python train.py --d_model=256 --activation="swiglu" --norm_place="pre" --positions="rope" --qk_norm=false --attn_scale=0.177 --bias="none" --parallel_block=false --init_std_o=0.0 --optimizer="muon" --lr=0.00702 --schedule="wsd" --dataset="wikipedia_en"
Each number is 128 + 32 x the weight over the matrix's rms, rounded and kept within 0 to 255. Layers, rows and columns count from 0. Numbers have three digits each.

# layer 3 MLP up, 704x256, rms 0.0866, rows 206-277, columns 192-255
138081152142120070072178097138147150170106135138141131183124096143086136103120179140180130127166127045148141091144136089123104090172156133122132147138132154116148160143139099083153115180107143
112173158132050138087095127137142121169152167188122105094064136139094134159090109147168102149056082139098127095145142123167137087116109177109095132106184103094131134084137092154156129100159109
192152105227164103074109130090138138148074113085173130117114122084076155173130121163157088098148129192182124162145121187154174094131134171163122105083132139067120106163076119223093173139147147
139147177142167140143156148142083151155144123127088055097178123121193184166096113155128109111099070114121104140127158097142165118122123149111104052116144105134148081153086169149137154137135073
127101100160164152090162124090153147138111137100121123091063135119130173115118152107111109179148099097152174147108121127163138114136132130161133160148117158141131112098129074124145107112127136
156089089136152119149168155106150110163104116151108050091179159171120151189145108086108170149120134115093107093127180147154123162143176127132101134163109175137115124083122085120164181128094193
132129122124098131162094093127157148120117104150118102141136139132118119120118126111150114132150116115120127124134129099165120141150147172127103107122124136119179108151094112112150134117125114
152097087106131114138087134135148123165131153119127143150104177099130128129120123168043123159092141144136145140065082131108135120108128143130154119142125129129149123137170161131150137099167171
173114112094156051106142167075133120053177049138150083090127140102132146103128173076135084158099129148148085164133107149182098139130134151111139134174150139185148111123156138155173084143131156
113186115156104119155084102195098149206185159120116112167103123127130151129149121092100205140106096149136105112098151145133085200125140109124119176133137140089146148094138145132154127127066134
144146157159126094142139125081118127127118164152083137119098118111098124173185145133146119138107133150124125092115182127140142171135140148144140142145101051107129142122188131146163150118152115
155135111104212141061166196142154093115072135054177099089116145108147175150109116073123105126156103089169182065101144072120216162120165149030123124174193148074127112097137184123150106122133089
096132107123116099157175130190044081178191080059127057123124073148117113110128223101124128177122153172127168101131127167167149172174166109146132082186136169178101071101127135149127080156127100
153159186105153106086159131124151129188128101111074142141123119104185136120090148058133097087166116104068165132088174148126150176123109086156139133120136119140121142170120126118099217127111121
136171098159166091081121113096137090148110199113106112104063073117121158192114160118077151108128158093151136142105082106070122126142110163153119136113138140172162135087094194141083107149093138
111125133124125082196156115143163132125077067168170087144072128171149110100073163164104127142162121148134098114136114087107192144162142101087189152170125088078095141175149085140111114111096107
160173141163113121150102103089136096145131147096135115136128141122175118144168162110134121098184152088140110137152191138128183135126193076157169137100079132126149133162121133079162101103154164
105157131136157125159079145155103142132160118162160082165129097170059096089115177136134140151073150161178108102153145096146163079147131140137064121163127069087104162052150126102105128123119080
080132137113185101099111079150146157122164101164129143109151152120130123111114090119139138176188121088096124108138115118163133130163113090136116152111219145140113110176127127090096106103178099
128142133135156127163133150092137128141135132137132133121142132115117120113088108120119115134105133148135120113115153117109128140129118114133123156138129124150155130155131093121135128122116148
116216101093145105104162134145116089087170100115132126143124072083181125115140134106108143129120152188141102118163143178163161111147136157205106151113135142127174134147124168079149061135122167
149138144151163172130130143103132127121124164158149082105138105078136163111139121153130137149155105122147159146080109141121137131112130175110131102116174084110106090125116160168105151100122180
160134127111162197129117153116163122124110145065090094172173104109107032185146117095051146071109128082109197095158126093124140143107115159104130142084095149156099159156110148131126137191063131
137080137114150097109178137154056150190060086144097115094172091135146093077123070126137166100139152091140168104141164148134137076166104112179165115114165093172223102145126111117164057127148172
128159111164104157170147155129110153123159154123096108164161111092106131104109164119164129130128091115158127105151117135166156124071153075149126138174119095132104126175107081167136142161162115
166105122122130121125183162181117163166094163147145094089102210106164138133094176144170160087153194077145178068094083214201130180100142094152148116128094121094128152110153185094169122126133125
151191143129072111137117070084130149106102136165141160147177111138137135134168139157075141099112116114130123128170124094133069098107130123157086093085092089151124149161097105113119155120039124
145161121148130111150143125093157134176141084092045161146136199129114082149197095143103158141071022126165123127111154124099144146109119179180129166128141164152142122112172144134177151089108155
120142113135142157156110142115156176142115153108085121163083113152084124088148122119148168157119172082218086156193160172077084101179149119060125101151123169141181141101109103122090093150139172
178115173136121093124122169122146170080145149096110164195100135100137158159099191178104084230124138114143123151129172162198176160171129123192099115174116093134147114099035167127160089150142173
101140049135182138146098112101100152151153097112180137177087141117100107093180113127111160182130084180139124137093141120160127080132128088131108130136162147158164132150145151164145122131095164
134130127128150031189099126121039099177192155115118146150142034164097130091159133138150080147099116142149134101118108171131143149149099222135112155079194097089154094146199116141160154179138144
101091146180183149108166100124143090094198168136164143109148064142179157095063152117106107134125098112161156140126162162174105133064072165151110102155142147112147051150149131139100114137091117
147116102062151098127100137138165144156152196098205164121140156105112149162097105140110122123164138156130122175115127150133229154151161104119126082178106163164149128094126117091140120101115179
143180169129120127132165139148158131091146097152100152160132135117121100136149118085115157141125133089108167138177181104159155147106110158113163115119115155157152150126129100128198112151118148
112108170118108158080162137140153159124053173159108128099140113118156119153119132101095104104129116177132118133082108102081203106073124154117157117157116130128143147135158111144141148140150133
144101148162097145106129146057170106156152115097117126108144142159145107083132092133159094114126096097145149132115134130156095147129130187103141106144137129079125160140114105129151087128176113
153074131158091171156075102158138125098134111176142135144153153146144146134140097155128189118127095153061139102071184137099152118112145118140089137139137090150132129148086154099170168112057068
141166122067074149112103123128121135151134161136174096120083145143080101121115093103136114129094176130131112064125090081079047177077100112142123165127119095108142082157183127160143124169098135
085150149136104096131121152102165075128121172090076116175114124052185180158123090096172099103096141128121121117119143100170170119101156158088090168082142167172163153151120097090164164098124116
187136133109125104107130132134166186165171152136153108141117130094122109115116171101073163149133110156100103162167107182147115126209143139128118138109110126095135113130103093183061149123162107
112087166106141120107154097127148107111105186109077085146067139152176174114165201104163123141146168098108149100166131159107118133128088106125102161129093160114181148129134170179132133074075093
130144137175136106138093129110095119108119088129164125085108123155146109172121170117153088129086178121108130134150152107117127118157111154127103098131100120092154084080150116112134162167110096
143172139117135144129105176041170109125121147078173141069142092091136120163140123130155084141133131124184100098073105135100136103117099093127129121159109112127173120074128040084106136120111170
116088160124135142118116153107114155162062134155107130093166114143115119158106126161146130121165102151166121053158112113123132093105096161167137173126061106137140128071134050083136086152190147
151162081130093112094135166162104100129090123035104115091111134119162117097178123180155093131137121153129103111144123135163066140102117144146126131177135145113165145154142067072150083126123131
135162090142131142118162071102094107157138141168113124116096144111184109160158110110164201109133040093127144073142085143102060017086064145075107133126177092156067131185128045172108194091137085
191114120117179142134155123163137137118108115116132079174050134088086151146147111127179125142161151119131144144115120159151166126112094085161118170154105093129119151141048040127183078109081196
110111107116141107128098177109155124139145129166151070052160160155128120109166151128126130131167170123112199098061226134141117094162101114100100115116133148174105142050125093102119164128045148
088177128097097103129133097127177125116135070158131104119124101127125138130097131168205177111111187164081164082131171139157122124070095128088113169211118101185149148137067147135128164131082058
091172101111136078129168161181083186113178149106068140058115179100140158102125174097113198187085109139100146122151111118143115094101143131121156092168176132135070095062117100105133130149131194
141128159182113134159149093148060077089122138108125181111138145113143121107090129166149155107094154140102137086169095134175116108160100096121160077159132121086097123159136112132115153118112137
137126094153172139108163101121104103147147148083108142125101128099137221102134120140091137107151134140085142142105201129079138141141132155108126084174193128099123152096160127070103130137055178
133136055127127153094085131107033157065134100061116125118172138143158144089194137170134139115150200108099120143126083188158103089137149105076097157094163103091070185085060069186089152110157098
156087139172126083166136134154137145151093124147195091122110116159137057089162137149158126135140142098154177152147160133121125105130143200099135147147144102110096151069182121092098069120117109
092124099078155138171138081123125149107086105151159199089149136164120199121143114094128133103105077097109100179101137162140095115104143120157145115127160111140164085124162127079191108114112155
117128155132140107168170155132154098114093115144202120187135138136077132144115116121160116192109101139170112151104125118140126159130066128067120122079110184148087160147134119174141107206118154
114186080152086194104124111087148116112155146162126164165144122173113175131124089205212093014128127143093122128173100152100205125145156150124102083100096068223119142115112080171101165078173096
157172130153164132181124123050132165087114138108081134202103169081125123136156134156101062187130151117157164202077114123154135063146105094161154130200135161094134152113162071127152157124116127
149110141108173092132079100100100156068150145060100093122121089167143168130118131134095144127167117098133094129143106180140138130194138164110146160171081147117118084150125065105119138171145162
090138118100122130123164133099084079185108081159133100129117151096125114082149078159171115135104062108097097108112195117091089095180170133062148122094142040092171100149156125140106146160098108
164078159112133112130116178102134100097153092151159118123092112104164145124190171155123121120122111106153087130112180107094138164118131164154111150145103090116133117116124134100102116127151144
139127149113123142117115174150129092175165102148162133128130138131149136109149125165212144168109112109113176153101146103109167058120170127146084086194071110127144149093151096119085152121152133
107148166144110160185064101110147127172152181142157143169096174150138114147124084168046096093139203140148228127101141123116100060098078092099084097200138111151122115151180131152149153130118109
093134089159151141115147150146129073145083159173101151123078088205134177129100192076134124134146185170132078139107144092168133093114135083126129160149111169096149142073117126141204174042134092
091170139102128130166152128148153120092117062105147097138106087136142151136120071094113134084155132097165110126142082090124098141153092176106149110119137141123127150105065186105101135134145151
136139139126136076122136179133105123113090096095156139135214132148086175177152080090146145108133190211079170073148095175120152140066101159151162111153131111107073064133183102147118128141119224
191142163111119151166086147114148125138141067153153066109140160132116144131161123120144148130159161113140148078117170162078092155198132116113155134128126188156127153093164127160099081110116146
130198180140153160084129147070156182093108095140119091120094137083170138108167126118208086100192173129131187160152116125157139138099146155125154117158110138158031149071157094107136138126154074
154125168125136092118176166153108104142159126178156127153125126110233132175070203131146115136164187070129093096090140091148166140168141141113085116090100109109108140101126076130197177103113116
108137184161138065131169081084108174175187091126148140083088074180164141099149155110167134091096110114175115163197159135201115087140094171135143074093189094147020063172082116242093106132130097
097115118126121078086115157152106111170125149129099070133151126147131112109126119114112133173104129087097108118148120158157156143108121143154162140147172175128141123117094090095131150122131161
# layer 3 MLP down (transposed), 704x256, rms 0.0473, rows 206-276, columns 192-255
134109109126086140136181093100105134065194144150155103137173099122160119232200096139196143135131095144107126168099101153076082131120144096175090123082095069145105112140133181129153131101115114
109135149098161148182159127095130156118125104109092138138134105057175121116169072142144147108161143094170129109188126144103131130171167093129150112123074114136129104130114172149084153170174189
070155152123074135163143087100106168068176108130113111120187145175171124127049145098136140208111144068108172103071152104158099127133089159099212132213113158154164162101098101114180174144124096
161161106100146156138192123134136106085131107144119171163123131160116092154091099105087105126099116165128171114118122150129052099110158150107181141104120160080176148118167106122110132136134025
101084153129133141124140114103100069112085137151110138119095142140091149096139122127169161124117104154097138076134082152100063128167101114168181165155077121105172098092149145131140148123099115
117157192147103126068130105171109119115065094134098181182071110131089162093181139169195123165201128175150173119114093110084096093131143165139138110132106149135108122182168115180048125155131117
155142114186124124123125115140149121092094123112118132135092119141100114133110135157141092136118133114148116128140154106126131116120129119114125126137125093092137139125118098168150142105116097
140104136117135150107090111157113133141165164118159155095090128126107157134167139129119123128119186114147161125157117108114132148081123128099151075116146119098077098131128105088153075152135184
064130238103112172126147101173118136167141167086103153139151139187088123148117126156115192121205065090138179140122083089105121089110145112099124129053101137059150191143119113124137224142160153
173120174142111167125139132131170090099069087095170117118118137100125088087141071147186119183097123061078122127152084084105140085117148110104147145103149105102161111098129113164082100138106158
079128101095092129117109141143134125115110116100149116095122158135133135081117079155108106101117138123124160159135122133132150078079073075105114144152061110090132193079111158191100158134186067
141120189068077113097108103121139128120156131130114166161120103109182153112092102104148094151064151181103145116234118129185103156153121159124127119192108173150084102130069116084109162147099128
165122135161155138103137189116192133097137185122116115065125147129110089146100103169113141101112071084061090140135097123068173085123156167118138149093139096129149102178163076105113099130144162
126095106060149119179107108196124092161141116145138120124127191053082126195161137184151100129109096167122151125147163116106101148181166168107111117187143148118156117136132090059145076120182103
172082134080074162107130128139107055102109061125098158102167137102115084100116161147158214141160147146133130101114168161146157111107125149195136154161145127130140134093153085096213167101144083
115125123105135164142099144093072133128164127089116185112141154094105108167149130081157106094139156116153136165146148108095086156108071134135096117124095168158168087145073111111180150141192133
062129121077087132149134155140143143082154122083131097163127111150118150143100111167119128186123115136100143134129116108153134077153091164100121116138104096106132119122121120122132147144125111
162144127106124200078116164158132130169058161139117180087100162105190101146119131114111075213067138172079139122114177128126150073124139132107159151080147163168073065089140166160141120112142107
138149095128090177150126148131082088117132124078126145202089178120156168109162147083079146141109103155135086166154171100122062148163171157127156136202120118114101140133129078149140156099105122
121133128148155122146112125153112126106118149128124127129153117106141121134114122140130149130113138126143119139113127140119127141143109119121161123116116114111145135133116120132139122150121116
136108139115125123137193126121056085143137143061050168076112066132146083033080134132211122150166125120141166131168100109141173182097063165089082138145185090203106137154114160122115163086168123
084094099150136135091057122100130159116132104145143146163140128140162155183112115151161085102114156134106140100147141141118117138134094119151132163132114172124131141117108095104100146083167165
121142118124122095156157138142078105175126137217111193155144129067125178106116111077192133162116110146113085176117159142162140116133142115143121092161090172111141133134110150129124137135125130
131191049116133105140148143081132051095171141167127162112117154156144115137058135130092160122152111137129094142153107140159101161131157085100120136174065143164130182155139137126066128085176145
120060139119113106132136104166135111101180129075150144124129147125154145153183108168161140106139087092073132172142149145145109090137089124126145122098129129109124134113170169132108134103154112
114092152123132115240084128137158136110092112153124146118140135156144125066161074098018143119106138140112176180093118094123098110075094125121164143181121125140083113105137130139133093136071120
132048113169119121102121116142083140193152089120100065166151153079118130143086144040141101073130145182111108209104102128098141126085077155096095172169151158118109169138121107112138061110145140
122118109107101147135109137178162112087076153172185133134111120152088138120081167138116137110200152092132129142143092169135112091121105109126146091098167125131114096174081095088102090102166106
125054132151106129128090083164142098073155179128129143159113086167170106139093153113148056174155103178084122090127123118114128139086150162137139110118088150125095095105164114070129159121140104
037140123136116143134130123088153107172105109152119142089099129145110095197138089122107156114159154158120133073136132126124106131088151153079119193130076117120139168115174093099174074102116066
119132181122091125157189141155169092125080130133173170120124066110149176080086154120074127160064131130174184127187161128117116165122153075093164093165155084147169129117117162136140186135138113
131117175097086146162151200085169185092095135152143117192137253116144101190138155114095140123147071081132119142081155109153098127138072114113084101154074208198111165142104036133095067113136100
143119175082081119131118120201103136093154097080162130140163079145105114144155108106161122157111149174100061117166136170141144164161174137100127127129079139166080193080157099108156146114113153
090195146141093087104101123135098130081121113126126147204184127125093170074101158115135086107099143109180110111135142103131072127112169120099111131151163147094132118148160061066119109092103116
094051137183123145101118122105086152073070164073101116089124138098118118097123106167159109128120074099114135099113166124079055103153154073145189187114125117131153108125104162109054149177101195
151160103122114130158151146110117127108113073138136176138142136089091132114094115140128102134141188107114079072127179111137098122161149134098095139124119092153139120099107101166153103123117153
134145149186144155157086083146084151132148121109127093092137159118113159151149130149132085140153125159136138163125145140106167148109138070108113113114099156138150105165138127104172142161151156
072074098149070125110106068139145146142148098092138128101107234129198131129115092101010193080190149129092118071052110101107216165112093088080134105099103110084087113085119085131149126164062131
077085155144163104107166183148113146106101136037126135118125168102175199115112123116119158096104081165137143109080156160091165090165115125095154124095138120122098141160177140087135103110162198
129085138117145101107099143135122146113118110166148161102152138175128114071122161197056144136086148141206143083116066180141147116197072155139139079133152098145118116097165149177093122157104137
092111134128170190108119152120062134168118065117153174121112150114109126174105102167167114161133150112131136109126191097174169175021117113098197132121124121131116119106137131101137086110159196
181136079165112117121138131097120135171067110126169146081136121153070083166123119159108112126135146204116123107096191079149059211114130156122154101121121098120087114141137087071128147168179132
149087083105119142107126125151170154117113098127075137077143150082141120051109117062126105106157124112139124127123135101119122138109147144127120123098095145135115139096142120112175150140124129
148113115083211199150130149144081092140123156108150134194107106121144116178222158141091198080096156134101141119140155126101064164063164160082103158129122086085163163183179127061098136157126168
143158088053158107160146153125137130084095116098137116086063135141138106102113159141246029175070169074169174115122127121170134171169115102137117127139095126143135145135185118150141123157152168
146069168118093207136150094100055127194174154168100132125149183177084142151096171099086153113098102130136128172140128112084111214129063121133113094107111155128135114101114154105136108135133169
134126206096087173070100150136160193142116125071158091120121121144131121072141124107082090121181178162129128137160163155143151148155151097121171182121098199134129158104106145088188046141124084
098133184151129095125095114134152098157117163086174162114148172205109092097082150118065138109087086115105129097145076090103163139061089161078133151145147159127149164089120085129086175142202077
136113151108167124106169128118125097092067131122089112140132110108157078116104099084133108145138121123052155154149064141072169095172111169163063107201114038109122113199196146106128085083135155
103115091176172195145119155129128119131095178083103103181192158133096146159145102113080117156108126146183117207168096181082118154163127118138087153047173122123152104087094163111158137182141142
166110137146145130166051096083128179116137128138130092135153143153106137149143091140108105088164138116096158149107132082069163135147086121161103119125120171124112126135147154147150132090108098
139126153076139124143154144132149132188084157175073116142091093161160088095116199132071133154127153117089111127171078146132117119143129183171125171131205156083101147167149154151096091118146157
118089135097143131155073170103096125126139124180176132140143099184119089079124112152111102140095080139147174138140111123138081065101168087128121148121054147154179124139118127121123104162120187
065085158147124169142111130135099131163118161157129149102102079123033135178118160069050109197132117124164087145152149143146114098106133178155123096137145141138168131127162137131153086168096087
127180063097190080134190112163084122145053103191091158084148169122094144169124143106155121146121154144118160148087109089154136143041133131154142142112148187121128105174112133128107109108107176
095191164135127166120085107107147056100159140113124111142102166148139147144123140139122142116168130129111110100105084083099125115128156165123138138110067123139109097133131119086092127151132166
176148149139112129087090090125126214122108108160081197076147122118157134128179106140129126104135107118114134102193118135106106128156129128179117161130173137162123105107135086134124169068173137
130078141097143130126090133104103135148165103143177168066110020043195059133128152045153122151160136059141096078154098114137121166124055085121129134119131114099132105084148153170193090157131168
087154149096123093048148017125158105180126105142139179119123070170134118136123092103152124142187122103152110095115120129140114123103116127157091131104081117146099153149084120175107160164147105
106117039154163116197152135088144150124160106166158150101187129079117109120162119090109136161091176143142155163136106083147146175086129122140106119057169134128085160115088128173119099108140083
162158078127099099139087159122182145098131146084106166119237108129147142197154138165141094116130113150174095165127136059101129176113178133128098129127096159138135154096138123121095087040116175
145170095144148088120161112089094078133129114131132116123166104173112112121069117111140105149148176118110128150111129110130126108134124070097150113125154128112122161152151130156118171141177115
104085068150125138176169099150137102130147122118161154136108138117157110084110154113101093129144126170118115098118126128142124176141103115118165193099123102145101162134159112118169153145112145
115151121080145104118096116163099125109086118161096156154179178158097075123172101124157129080123117131171098070112128100080167150150135159086135139118085163173069129150095150177136149065091153
157103139120147108175133146077113122121179125116101102075158205103123159124151091125140153163127123149120190130181068128139080129175103192085093121109125090183156116140123097088104101116138152
105165072119140164111091124088171153178148119124102099139130186166192174187168158139134145093126105141113061143112105095144162135199166084175121137087146142132106131111152154148146093081123161
134114156136106150146070101071142099119114155135117127140085133103136121095142131183162083056146080062170114118129129095106157155176155105082104181114117142150146151118067141104082129122100097
106155107147205132123159100108142136153190160098104161103134132148076159195103127172168128139156124115130120111126155097178132149095166033132110155162114093131096109079104090184086127111141147
114065148139125172201138119142081116133184157170136161130123140137096114127054147155138116123099113094129109145151161154110126185099139085112090080106150115152177137148147145169101190136124108
074129114158165156120130120094113125167171137144124110106064131159114110065123097119140125110143082207126101104076122135102078131096088131121119157135151069159089138135132120110088114195116102
098185083106157095165143126161114135086115125143123126129112128177078130152117134148208071147180156154130139131098139135103106158160151100090128172156042150139181193055147074094159126115147158
# layer 3 MLP gate, 704x256, rms 0.0864, rows 207-277, columns 192-255
141141126094090097110106118171049163109136155082086147126201157135198159140106109148124148120120124184137130104139098146126104125102089126157086149131096084132140118097119130143123110150116127
175085098106141115140098137138147083130143142125093105082127166124196148102105122075062115115110103091154071106065116150135166120083115110121070148185093074037172126159157064126190126160104143
134107082082152094122115152108155100114158139115097109108109037137177103157098113225082130188147154097141177140166133124081091032148138133103093192189113168059148112099177130104099198162101088
113101076139113136121136164158156131149178105138146142082147136146080108130166177102180172126162136123203120164089086122146115080145114144071112119146117132164117127137126099111142108134134100
163132142141138176142104134127130076149088147093160138127122150135113124112135152113100129113186140183190131080056096123133155140139144131107148047148162122107185110125142166144137132080127123
115177121173170132125121120098109117110128131119097123139085107156105137131089170145125159118113148165105127132113143158115136122097146097108135145137107125116106156125153117130148118108155097
076119124135108110143143115126165138092166104102107141125133126102126179118119099143182102151101103163183151118117151120117122167134122128094134133109149144157155139144078104135143115153171122
163137107108096146121134049154118071162153100101094098138113147128156119081100106111149159103100156176142198178117118111105166203160141134132095128156136142144088091170117068149128093146117073
125141147130106133111133166128117164150127114123096172152140135072158109155119144158155151078177106186133108143083140182143162133160098095127131113118132124111141131159141048136191181150096154
147096101138148118176163141056129128189103153105115117094103088118177124207115130158182136146113082124137084131156174112148113133116190108131159066149106179201135100164128134141151140123107137
130113152110069129110117170131110105076145126108160101160120153142128107105117110145094071129155078150138112098103131119138154182160115104072095092117138156135164081083155040084084092148084154
143061156107074095063145159100074099098090068227173195107133159152141114113100156164144113163123121133097085208151181096084148126168131132199094078163084131099173105157122133164143080137074064
217130119163113167095128143082131181112141088117070148096120171095178124138117164068131129097128150084131095083152175082077158134168104230143155077115109087202112119094060084122189144180145170
092212117075143171113079136147112072080131078151109145132075097122127168122161087196154206145113134157183161141174132065132088140154128071156100192135088109193151137099111129052111143102155085
138179101122101080106093118068125131159145093127076147064122082174163093121135116098129174121105115138139087165105122105172148158144100063175138109153111102135113124085124095118126120169110086
164118138151150153137193144162136142132126117164146106145157139158154116154148154157150112099135091124115127101123111152108114142150150158115130130103143122111120077149061139140106162129126123
111132140088136107125124119184144130130176159108131118144123154122134098136112143191135128145115150167123105089160135079104100163106133199140069150138130104109127083099127133127046201176122155
141110152098120135119163090182172161125150112158130112089140110195102139135128117119154117109159094097111129164089070144109167166127131084156113150123168057173130152142116189114086136185163156
141151092138124158157122121130134159103151153102127105129095132146099149119129113096115135140120133093154124140131106141132140137153112161115154127137121123131131137133125159129096123156088120
172088032180166105092115103107164127146092070110195148112143120186112143183082095105131148102103102109112130155154074111135153138112124160103094105111170165119158164152199163170097115062082090
140097156122074146190135157161151120096174173137106144144156107149143098107132112119103110105120080104110158204100139112111126153124148134188110121182101125098135086149088161124172114143138101
104161080086115130187159166092121142150145063144048175154200140102116157105151124086060143117117133192139166139086165066126101135139161115135139068130093158101118150114115125169151146197115085
148147136083050129161181070025105142081094106142138111117221128124151124129119131074036098110099130136181159192104143093137120066153084191201059126126125141114165087100157160097150047129157156
087090099161108156158133179128148188190082139129104104156120137170159135110148094120154160127159133089129119134133165126074082095132169106128155170100175119123154112150111099103109142118122154
125179080177110083117102105157208134087122077125155125103219124079135150103149116076096133136099064130146128135138115109159110142085213157160105147140139137124137133115142142102128152156125124
102126117079136174166074158163136132086141080114069089093156176157131096168151127124110120129128039082127125155107105148148161137108121096089104147155113150066130105078119105131096065090058124
108108166092124089108138106146118082130152139110104077128146061191106143127089175126108136162123178113120153109127138108110144129131121075115154141084120099141142111158085103158083153143119117
161157100106104120106101142124140096114103156126121183098192139181148077139150090158181107129141171165170151152177138142116136087137160083101165114154136121153103149164126161151172163122186120
093105131126108117090095144114167103140125181149114128094100161141166091117149136139139108129119129113151226120098135123135091142142189145084135130139124056173126166209217091140179060145136063
109121191100122142145174132103127064079141180101059135119086188112172163092162152139149126153092130180175138138176143161136126150158121140113116105153162083105127130113113123082109116110125098
133188132123044125128103135179171201052116128080069162102100168186085161075179167146101194174131067070212050192108108169132143118181097149157135128169085167083155119178096022142089127090188130
152088114165117105112148146161115122101154130071145133083174074144120122146150162153071079109122102130146107107134191157072168136115150150131143134188144199150101152165148117101134145108138156
099093090140194129159135132159068130115116148145095126131114130131149108165149166086121139160178134148130105142132133128141149139082096134104144142119140146170140168104137083123089195136110139
166198160069106116165105166151145130106139114126110136107084144155147115139128087069171145115101130154107152117121165150119150148134127148163135145108131142144051131123156137147209157159141129
162072111157166110131088103156127115113123152154159122137109176113095150113135129131103110130127116111135144122113076136131150102101138103095182159135144110131176130103132149154118117136123166
112136152168146114121162119140111127166140152148098161105130145112147149154081104135137080085099114171152119165101143117118183189132118145111143148092123126094181161136099120135094180119155139
185177114112103089101151144146182065095076152114094177127158105146094073128080092121122122136122131124133142167168113169116132158108121135131106109162119102137145150180132117162132127183136146
156177097192073102155099125149157112112070151113142139126076114128077121099150162096098134136095083100095117073067100137126083173037111158152138153133163115083137162163094117186139099158065078
120118123099152087104133135175117120142116110196077118145089101100135145080126132137157110158106107070140110124149164133165079120102137121126134117138136150101111095119122124105128182092097095
138044111093085144141094091154124158089141194112119069123151120144127103185111134073109124177129118119156153141117110116137113126198128138155098180112159099147098115127137123160109182170167096
070117152126111205103113112128133145093158133146086113131097129137115060144098123071134148134109138098083153140135121102120043126097084164135099157127097095102116056106133124120124117126154090
122154155129164098130129100114103140123141090110149147104115138184139103177138147151143156128079165114118132165122104129103121127189075156115128110155103128111181095111145112099086110149087150
169123091135156142109122200109085134162180111131061141131116131090103091142121099132162087086048112145133066116156119104112122125135138143115164196130076081083126116189135054156095125098113133
128139085117045195134168091168129089050093108120172143138108131174100144130138100191191175198213094166116150121120119157106186075198107136169133144153158112115112115111141141084136164139139147
139112177200091135127153157188107129124138134124094094141138176163108143124142159101102155111106113121166119128042173171071122162162150168152172144098118209104142100148096144105142151146089202
160087130158141126134065141123159099137120105112108181155196092133157074110154121160072210066051130177097131145169139120090130139103127143140097146090117116155107090113121147172164080129142113
156095134171162056139147119153100155133117101097111132134158095070165100067163111077129155070091094141139164129188142153120139084138157189105123104109159116093123110163145212092122142147129097
171099120096098109160107123088083086142135126097127157128133094174079179122155141027099155161124202128182157162067189116138154098132073095090124167114084184140158107160117148141097118111082172
090167136102149152148153152161104123118163130170156156118163141165110134165103124142113124093144156119104106142135163060098094092159108126100112170134130071112107110145133076162133110134152142
111120080181141118088171103131135146155108140105176140142079127129150140129134125145137126159121151165161158099126094114087156125150157115146158103065225105095135120147155140150093089113134101
153116128145099168095142135115128172098118121105128100121116170145100144136119079151176122138114167109146111150076076082086109098122135123167092155068150152095139148118117133128126117132122162
132149086189135129126134154107127175115085147159096091134115104129121136136107204127111148145139163126164145169147096053107136140103115117105094160148129167152151109169167162134128112141116150
120100137191138173085159134083145158155151174202140137082072196087149138132105153076200150128127142119193150128144220190159105156159099152161157110141082101106140153088084167104131091143126160
132053108124099140157105142145138072133119058136110093098118078116144147123083088145163133104198163164169126126152130127077074172203125150099160152094148144123104175130083102101112126145165075
144124165185131114115118136124116126144126154207133130072120091125129134185144143125151093178126123115151125136073140070154073141081129144161115138120121132073145177120110104112121158118194139
141124105078099096125159201112177072124162142135093150132135162128134134172137136129128108117093149127143139064131202079142173122097172153144104118116098145102176134131098142127109115149183118
103115101102109072148052168181109123147072086100122124137111168114116114136148101101180131147085162177155186141141100103134148130100122153206168117154090153117125167108142156103079136123087085
116119081101080102140166154149102106089136059095180140125132200091214097171140172071144158211171086104100151151222135097151133113138164115158184153096152162130089153176098163103121174121170103
155165120152133128119144147144137110101176100103133165166163115148145098157151092122092062127121154190175184135113104161107101098106128118143116124108104088150083101132100102152149031137124118
128098109120128147141111128167150099110154130108151086102101210135130133162127095136205165155065066156050105158116091142097132142100134101115130083096123203147081161160119171154136150157142136
147157117099145123166153092136144111157157120110045105197152203142083077135114107103116134185202107117111140181140092093101158135139170100140128147097111162089112129179121151153124188152103143
096100119098132101143130150123194121145104126151168156116159165142112139121121113146129159099172169143131092095167142162160178159132148154156236154101179128140151140119185139071156105153175078
173092152099077121112043132175107146164134103136141142138158174088166055081159131110065120143070134087118129104084119111158144088116054173111098102202084120187139077113078115127137131181128126
121087151121158205135125145150107175156129127079130042142089149181085153110179082072197131109120098136140178176185061110105167118125094116157111145136092106195131166076177141135123152116204175
202121114099129105089115125112109255140143175133159166154090161136151169150180183143156134143095119110128127156154139167115130126160153090111108098132122161153131172110119163163138124208170084
136126148162158127140154122139125136130132182100099099055083090134118108156141119094106121130141116105114108162065115137169142129142155118127092100177105167124137167133068161153134123192098111
136117103164163126117147085111177134103136098106155142138127128142160106120129138136127128150105168133164153172135131145104138103098120122203149136128134116145093113152139143116079169189197114
126160081099108096070108115157093078127150126135122065080141126147115165171131083117097140162162144145147187059182207175054153135100085101115149190093141090147150192095129100172082131137085144
168198143121162091140082178205183092185112145154123144160059128089156149151105097156125108104103148167133115067058072156200117114121154175091173203116100173121077176172133212187131164146067146
117145084130091092149107095103137054141111071125116041098135047146105125139113061151180148116099162140190097169084125107126127196170128134123079181081090149159139144168095122107193186137076185
141086118162131107099146129149086122179126137118079133107123162166117098151091089133125171051113128129124126086160115136154134151138119144147118149158113121120092127118155136101080111070093130